python train.py --n_layer=15 --d_model=512 --n_kv_head=8 --tie_embeddings="early" --parallel_block=false --init_std_qkv=0.0142 --lr=0.00874 --decay_shape="linear" --doc_mask=true --dataset="wikipedia_en"
Each number is 500 + 40 x the weight over its row's rms, rounded and kept within 0 to 999. Layers, rows and columns count from 0. Numbers have three digits each. The size before them is the row's rms in percent of the matrix's.

# o: layer 11 attention output (transposed), 512x512, rms 0.138, rows 353-383, columns 256-319
# v: layer 11 attention value, 512x512, rms 0.15, rows 354-383, columns 256-319
# q: layer 11 attention query, 512x512, rms 0.131, rows 384-399, columns 256-319
# k: layer 11 attention key, 512x512, rms 0.128, rows 384-399, columns 256-319
o353 102:449523504552478533509435542430425541461526467457535516533475455456489466451564447454559551479490469451427496512482547481509461541484484502499534511585548501506446498499502474488354450479550481
v354 100:483439470425504565523480456537515475538473443493507473517574542516542465522471542477487536503469522483460459504554429504485527518503531504569457515451460495579546504502489528518496515520536456
o354 100:484507485435483518532488435523477583487535534470529465481456517465481544464386479543503523577502591475544417550504508549541494541603486473578516548512456487493408525493521482557555550483561487
v355 107:459504458492480483496530525563495453538457541492512470502448477462620434510446510540475458500511549523533565517517525415477555452530471545460387499483507513446452485481495510507535448509405483
o355 109:515514526460484457509492489473445479545531467505444528513476461473545497487500534496462494535512508383486493459588532517531523495583550510503419620594504528449509510482418561509446572509529499
v356 102:462484496573532508515501529564533481456499454511513508544524491450501459505526513491491494513545499592551500495500465518498464494437472529548500446515533481498549465520496451523436443447552557
o356 106:560483497537456454515530533533577507472451482491558538523514463476473533520490520549538494528467495435448533438487501574460480463413546522517497491506484463493520457529489518463466549537543533
v357 105:472541434517466514429434489507496507516471561478464494516469551527492564494503559525505476525508453456486457549444471534479536497539506471528486591500517522514516447527512571559484479458554504
o357 105:476588510481497541480569524467489509483525517473540514373466525530512505521500485551527519517479455477461558501543560452461557485549524469459524533483465457463517495548455522503549531436462504
v358 099:435506464601491528496464477428444552473497578519520566499521510499592534576445458536515507516425484557534475452521536459584440470507417460447542547503468513478463516524502547498448472532455511
o358 104:428527463504470459501437484464431558517541478489452433477419481471488467527490559467496524536485526529518413546477507507557436457527501545520563428555531497557505513526500485554483485545484463
v359 104:506514440532537553487453478468513559476546453469510471503518480472504538503426528440501495530483502456485436503547505446452540467538499455480563503472525532622512519511442522438540489477498508
o359 102:549407470459459495464492458562521534488530462491449561484550520488465523482547473523580520535508489466534583507449462525445428529581509514561477513464455508466493524537480568528509488435429537
v360 104:522448524540530520496463500434477490483478436428476488503460568494476530489479516492479479462575448427541491511498535507451499536479563563569522485497488554479538547504562532519527517552527497
o360 109:521460520535520559442505482498443509498528469465483475500522489475580453510505475435557560525505565530497522506388535490488441465509446455516521514429481555477473459529549560530543554542409528
v361 097:484455494512489579421512485483471553503485462439544473441543480495540555453392467557465452482489437527558459546550550524503560480444512438559512455466444511545472455513520477479622531477527526
o361 101:525450431479569447588455582495514519479491506477552459425499435541482453474492491439495502529477497423461475470473519519482547470417439504439535458522467518520557498411459495480499383487489563
v362 100:470554566487489514527505561488494532549594425429468624456493467518452523482529521523539543532504465460513566467488499571520408466474508473531474497500555497458593494487475517475504478564457439
o362 105:445490485520473497548464508501486482507419532441528426477502453549456522462443495498545482495580470504459531485497406480500492532434544494536463514562532486450504509553570478449447455534430562
v363 101:418503413502499515450472476461488467511496484401458501545535514516532490523544399536517480428469510557540485520509483563479513498457545515512486446473464500562507489562612487452618472492448558
o363 107:538514446518471455447468503433480441473492446460445501548399454503496506469432509501486574493514444489536440442494482457512480517475496519460479453516507521462487524515475494442548443511502503
v364 104:528515448468488453478519544499569478459505511543421496494611473524483537543525521527494540502460560562455433501502468449543507512441549553499535548526483489578505426561495432460512538529528540
o364 108:581488421476465435520492478463483509496514577530467442454572532493532495524542539526490522487505489515508472553476474472477482495475424460480547498593490530576526500536479517489510483580454552
v365 108:452501541440475422481546526537525507500518558496525480526528523543472499534483470504578523541554481433486459490531510555591487472461581542455476471506501529459500562492492518460515469497500448
o365 109:506493566497488467479476523524531550484524510517504513523515530518447500470409487477487552461484500502524477461479546465517535480508575568520530497439482524537519518456505523497481545539555521
v366 103:517426394558448475492486443535505448550572518513483509573468498493528412469468495553503525608419559540445447569507525518540474461543458458473521480445541501537461541516503521530445538589465474
o366 108:469543484579472548543457528571517527538469551437453455534598496498520455481496508564517458541547535548495521465470507532483469458552557513483534410415426503463509536562553489508489467431515483
v367 102:510575568547491503518470542551533514520468431524437401492568470460540457466570501552467568512491511488468494556491440537481527512627563451516506426549515496490493516504437510465449511524516491
o367 106:552516490454446450535410508444539484530465529547536492490510497475477444513492475566529508487517504468477501487555425528518481460555441524463485441478535545490489468538492463507481496498570498
v368 102:442537528463551458493542423439482430455503445487478458471531543448488486554539486517559421495493514440533513519502482534464418505489398499514434411581497521550520491439432482532442506476460518
o368 108:481452442419491523495409454465505469484477487491487507427461515520461464467494539507528483533492494492530542505475519548495546560463481575468390432473531524477493504488481539578527568595524467
v369 104:465491507457575459432622521494523572490480475451514465513477493455505485585552540462457518473436544551530547433567513487523445475516538555555494551522513533565477501487460468498542502494487443
o369 107:461482425471593567527533526473497505476559507499577486551529473512476444513474481526465532467472480538493495501569460577516545527470490469534556509480472555523493452485475527532527538465491437
v370 100:517499518469475491447519538503494447551499498440479496514492540507542542523504569452468533442504550478573478587539536532485538495503526500521449572482501547502468484533496523504565482523450594
o370 103:480576512448469416428473525523533426464521505484471560496424501493465579576478530498537530500526486432533467494477496538443526557492476515554434525465528464512485516466530512550497480561526535
v371 101:509557500547447490476534387639422522503470459517507456542508455440510520537558540477510415532472506536477516478482503591494495476416494526478580559523560507535525523499538430481467505455552485
o371 104:488518506452468527531489452489486511477482531530473480526514499557552473530517559472526430565485563494467451442518567531474535525473476453495560500496548522470461433525520480498392442505534485
v372 104:521449476513450513575553490517535566485506564532498483495489445504505505524552479495588506493510524492484559536488527514590478419439530495476469482497458532508526535508527489491484560435450486
o372 106:464520576515502478541497580461492544557474492462574440485470500532467446467492579440406491448510530467468540486484500560530555490510492565464463462492461474540498576499550469569455520483445455
v373 106:476539534624484447465474473445575536518493533414489438474478468488547534514507448458503456457489442427518454498564537571486519506542506513439447550541480557531445474489496479531485508465561463
o373 110:439458515511464487484471488481449503456462518429516540470468433495529520496564457525483573482467439488480480402495542534480493483498523554456479476564528542489473457472477444466432590531551564
v374 104:440579553510494467471513487465489492456543415525528448443477558470490503515480567499538479448555556521602511428482529596480520568479441495491467487508516504482531532509461531510455448486524414
o374 107:459523502400497469490524577431452486492449533450488487451455439515467535516477477543562552514438480551520488443526456544485494421444543540469507470509552480508502500451558475411464513541516468
v375 101:464478573533501550583490499498575554509511482497498394529466441444492436432539487541468511490480542520481419513428499520524529426499511494579498566459490507516510517544515520450419550499453521
o375 105:472488489558503480509487543591497477460496519510519449566538546530508496458454488466465498528506583491495427501506630478478459518528508501575558544446418408469462479559475507502525501480534503
v376 102:533450550601498478469437513453557465510502616486470528431408482531425477509510481487506507463550556543494527475490482497483455482461372445481515518504450461522543525443486558577446502553523484
o376 105:583466494526513497538493447535435534498473477479540493430463507488462480452486476511560507454582497502517528422481460498461446508496508471507465547492548490572546541501521510510449532495463504
v377 104:509460548554540501532551482522525533548427507558502499484535467505489555481554566457504493518504467492518481503435486572509549436487526572501511537481495558563520543517507451434501497537411521
o377 108:463489483551513520491532533510458549505503553556543473472501566430453472533480550432459507516422473479510513524474547427526551472495505466532508578489463456504443516489497507519565483470495409
v378 104:528560465503556477580531485516479531527503508579476423538583558568510417505440533497524535493488558534579444478533478462518541465519489454500462518585453439470449511515439510443502501497474475
o378 106:522448463529460467501500488588498549486470549470487523476568480509455483485449544494465482449405530562530494536465483487517502560503476463513446523551502483557482561511475495426546527548520471
v379 101:491556510535462436488547563505469464512507479515526547492555525485461535490524586500448541518540530503441543439552487447558479523485567530477487550479543445530505441559508485501451504534466514
o379 108:491481543445546485503504566498447506496521539504563550541534596575470432450483500461539472559536531496462557486517520439481443562463555507461462543530530471556465474478528528475405514435573522
v380 100:538502483530574512518442503485371481509460492479475528450478445511568504544446508505464505505503504494454489502526511465493490553559547487545420458432511506533507512492467479499503495497494556
o380 105:571425474471525558531469510401476533491512473482551521603503484489495484460503499508590390485618569482400485508427453450485528530454501525522438538489504516512529563519520385542513551481524485
v381 102:543549468507434435525524523522543561499484512459501535480518506500466411569486460536466489518580522497495510509515527512511521535573477475507512461531422537493449462528515509523515571481503454
o381 105:416523464525475451530478507423505536478480560454528587461456545493492544516430521604513534492502526570540414463510472497499531444430503488480557580515519475458488545587446486509496623520531473
v382 098:498449483499505542543456482460521585538530475492472528469628518537487495531455485415535542511521501511542514523461405483524480524458433491452529459471529508566489441528462597540520431521554479
o382 102:521504483516528478553474442550571492467499538463419470442512519462459509510527573531534488448602493482480492566486562507524413543497399503476517513523489508488484515558501556564457513488536509
v383 102:501486479551506518544474519487490518495441478456517498511439508504524512478576451506512509573520574588505487532496521519428476493425510482442553508486485476485493472491558528464507467497503509
o383 102:492490527477495547459567504455487526485487516503478545439489486426548495444462475544477505523465506527515514425490430518490544473538495517517487491535451509484483509519541555514463496525518525
q384 101:462574516539534497451508470544498469490445455538480500486549399500519475501503489497392484490471492555501478551504543453468503478452489505524489451553486441519430440467513483493512509479481570
k384 090:482507460540499529445538435462566440451559535439512516505530473493551442601442442507532500479467478522452510502459408511438481397470459523525504573527474442476449511486505494520430490509517523
q385 099:462540497570477440517493511526508456545538501537426551486590582515477447535429471538399527522507530528511476494493516475491473507554477449446469574548438518455515583531501504539539566479560536
k385 092:534507485488480546505519542514487469541508515490521516489562526553515460500545482579426450423465435516470567510599501498516494478487426583500535399416437466496532436519578417503428450523522486
q386 096:553471489502458536502545436489507497426505482518416452539489548428488481472512547462478520525512556464533424470509427416495491524555477488550500508486547431504535511536490474535482523543543477
k386 095:516557537530527486417529511522476462524435445531521510505418467498449500493518548505492515506536523485521512471541480485427461433527526523480602508478525508547500454520533474504516511509365592
q387 093:444504573460477482479477478513464536520501528481500508489478520553478470536481549485577504552507480498512507494447496421519398518492516513443432505544502517547588552552416486540592477472438506
k387 097:560448446491462528582460449475510490472476564492534475500540448532520451423514440596389466484432525564444511535463494509527580486459515511429509521503420486484499512499566430465448529472523530
q388 104:546520517522583539442467524445528464500498555500512539461516564544495483507487518456502551497488566526521499464480474449436433465540541442538525511466528441481431551437551553503444614528472513
k388 102:481538571524413467443476493460517560516469435517400557530554503419516504549456599458546469485444485529539471447549499544476529554453499533514477483481591545489495491494524455485487469452431580
q389 109:411485558492428514525543496542493497524498506489485576450544524508521544492494558480605515512486511500512473540446513488448491538507500462576492514509478495505542515505454445520535499487443510
k389 101:570540483557546524538510467545517496513476447501555494547465514469377506498484462515459530494552448467452537452497388506511469501495489485489446540551484453474441517537478523502508537527474544
q390 097:553536489455491465467509520555509488426483432537464519466493495506510474649440527449515507517443496438477507474520491485449457550509457442496465519530435492479532576509542476455424468478456500
k390 103:488526460586515492535500540483502586478491509453507542456499550483529609550510500484503438547512548480567543505561505512543461475505472489528527494543457523499542495493484425479506567540516492
q391 101:512489418443474505463541529579505504509538528448491468488587509522551536477492536469475507574525518480461467501527496552502526527434519489492655502514497531462508471470483459514514523528585507
k391 098:448459445488526561473509496533566480449489530471400468519578465582523520512563408548539561509494454515426515448472530459401445438498501523553484483449551500522500490543553582470498528527519451
q392 091:484494472572557423519585466485500486554524540475524434578507488484491528509519472515456586505477478500513576450501495515460420519508551433460557481513465479441544552467510469613411479476462479
k392 099:453543426581500491471470512463499493519512432452486487511491520506465513438446469532537513496501502444581472494501497519479536496513440485459447529471468518501443461458455550539528445525477493
q393 092:484488601555538497565499532501480489557497533484494507508445544478436468467518408506494443474504531510552548556519520479502456519395524492516427484510517540512490470510488499444463548539532509
k393 101:530478523478546469572460501544502472449530515450553501526489567537493476454523489514460568488584482442463507459512546550474542511447465575445539477496513515487559535473423481522520591492507500
q394 107:547454499441480515504552487509497535570574478520475566518493579534499503476496547487523488528473390456495507506498547579444461476527443508533501599491488484477506534562483505543539579566498437
k394 108:524509472463531493558492493555542525478421528462454458486540516522541480378465516511453509477580523505488510505456575492472523495495498448565572492548526484494509445511522472499498507501511445
q395 104:542507566508517523502588480487472469548473500520521529488524410503562475462481461455487595494488543458475444464504480547572498515476541483453588490464527470500517505471412494439452521561529440
k395 099:469464518536477503509473479556515466510485488563491558539544464519460470533398501462521579510561538512510482485485418451468591485554497548549547527445511532501475529629459538534443475442468538
q396 111:518509569476530497577537426519466429548492501484487569533504486493501533449520485450492507384496519498536473530482522578528475544544507544484453505470530506468569422490561517505519489520530497
k396 106:488494523504481518445503521508544520536558467515463472498525546440522483452599499579505476522561475476546485534527410457441525448514489424544529493503493487441465548560517497534402559520477487
q397 105:497465453586542513526477571513495458467468500519513482498511574458533455508396450482487546498443481497486544546508458464462495492517529477490476490482440545560501423560534499472537539444476488
k397 102:539522494466519567518554517538547496492490509423499487533528482499514557482504476495504455563482531538544396545444460447460481496478445460489526500519555462476480499412469448442526510519483560
q398 109:522440516513507516516531563512499485516467520466483515509516544530470537530491530496506572431548541427589518510493374483532432496525543476517437473514496511533456490496566526481596488569513518
k398 103:477530486486499484480547483424524553486503454538461528488550461521540451475390477502485478582429542580482505446525585476512529489451512487502513480488504486491506518447423418533484541500456522
q399 112:497485507459537470482514484510515451511472526510557511485473444579514558514459580572460462428561496500490534446462460533537470513510487483446503460535498475554498547490453422509471467503464518
k399 110:528541476561498470510483503537536519467447425531441460483518535467479480447509527450455562533472470516505489528524554538465553558504546499525487531466481533484504479538540581492489381454503530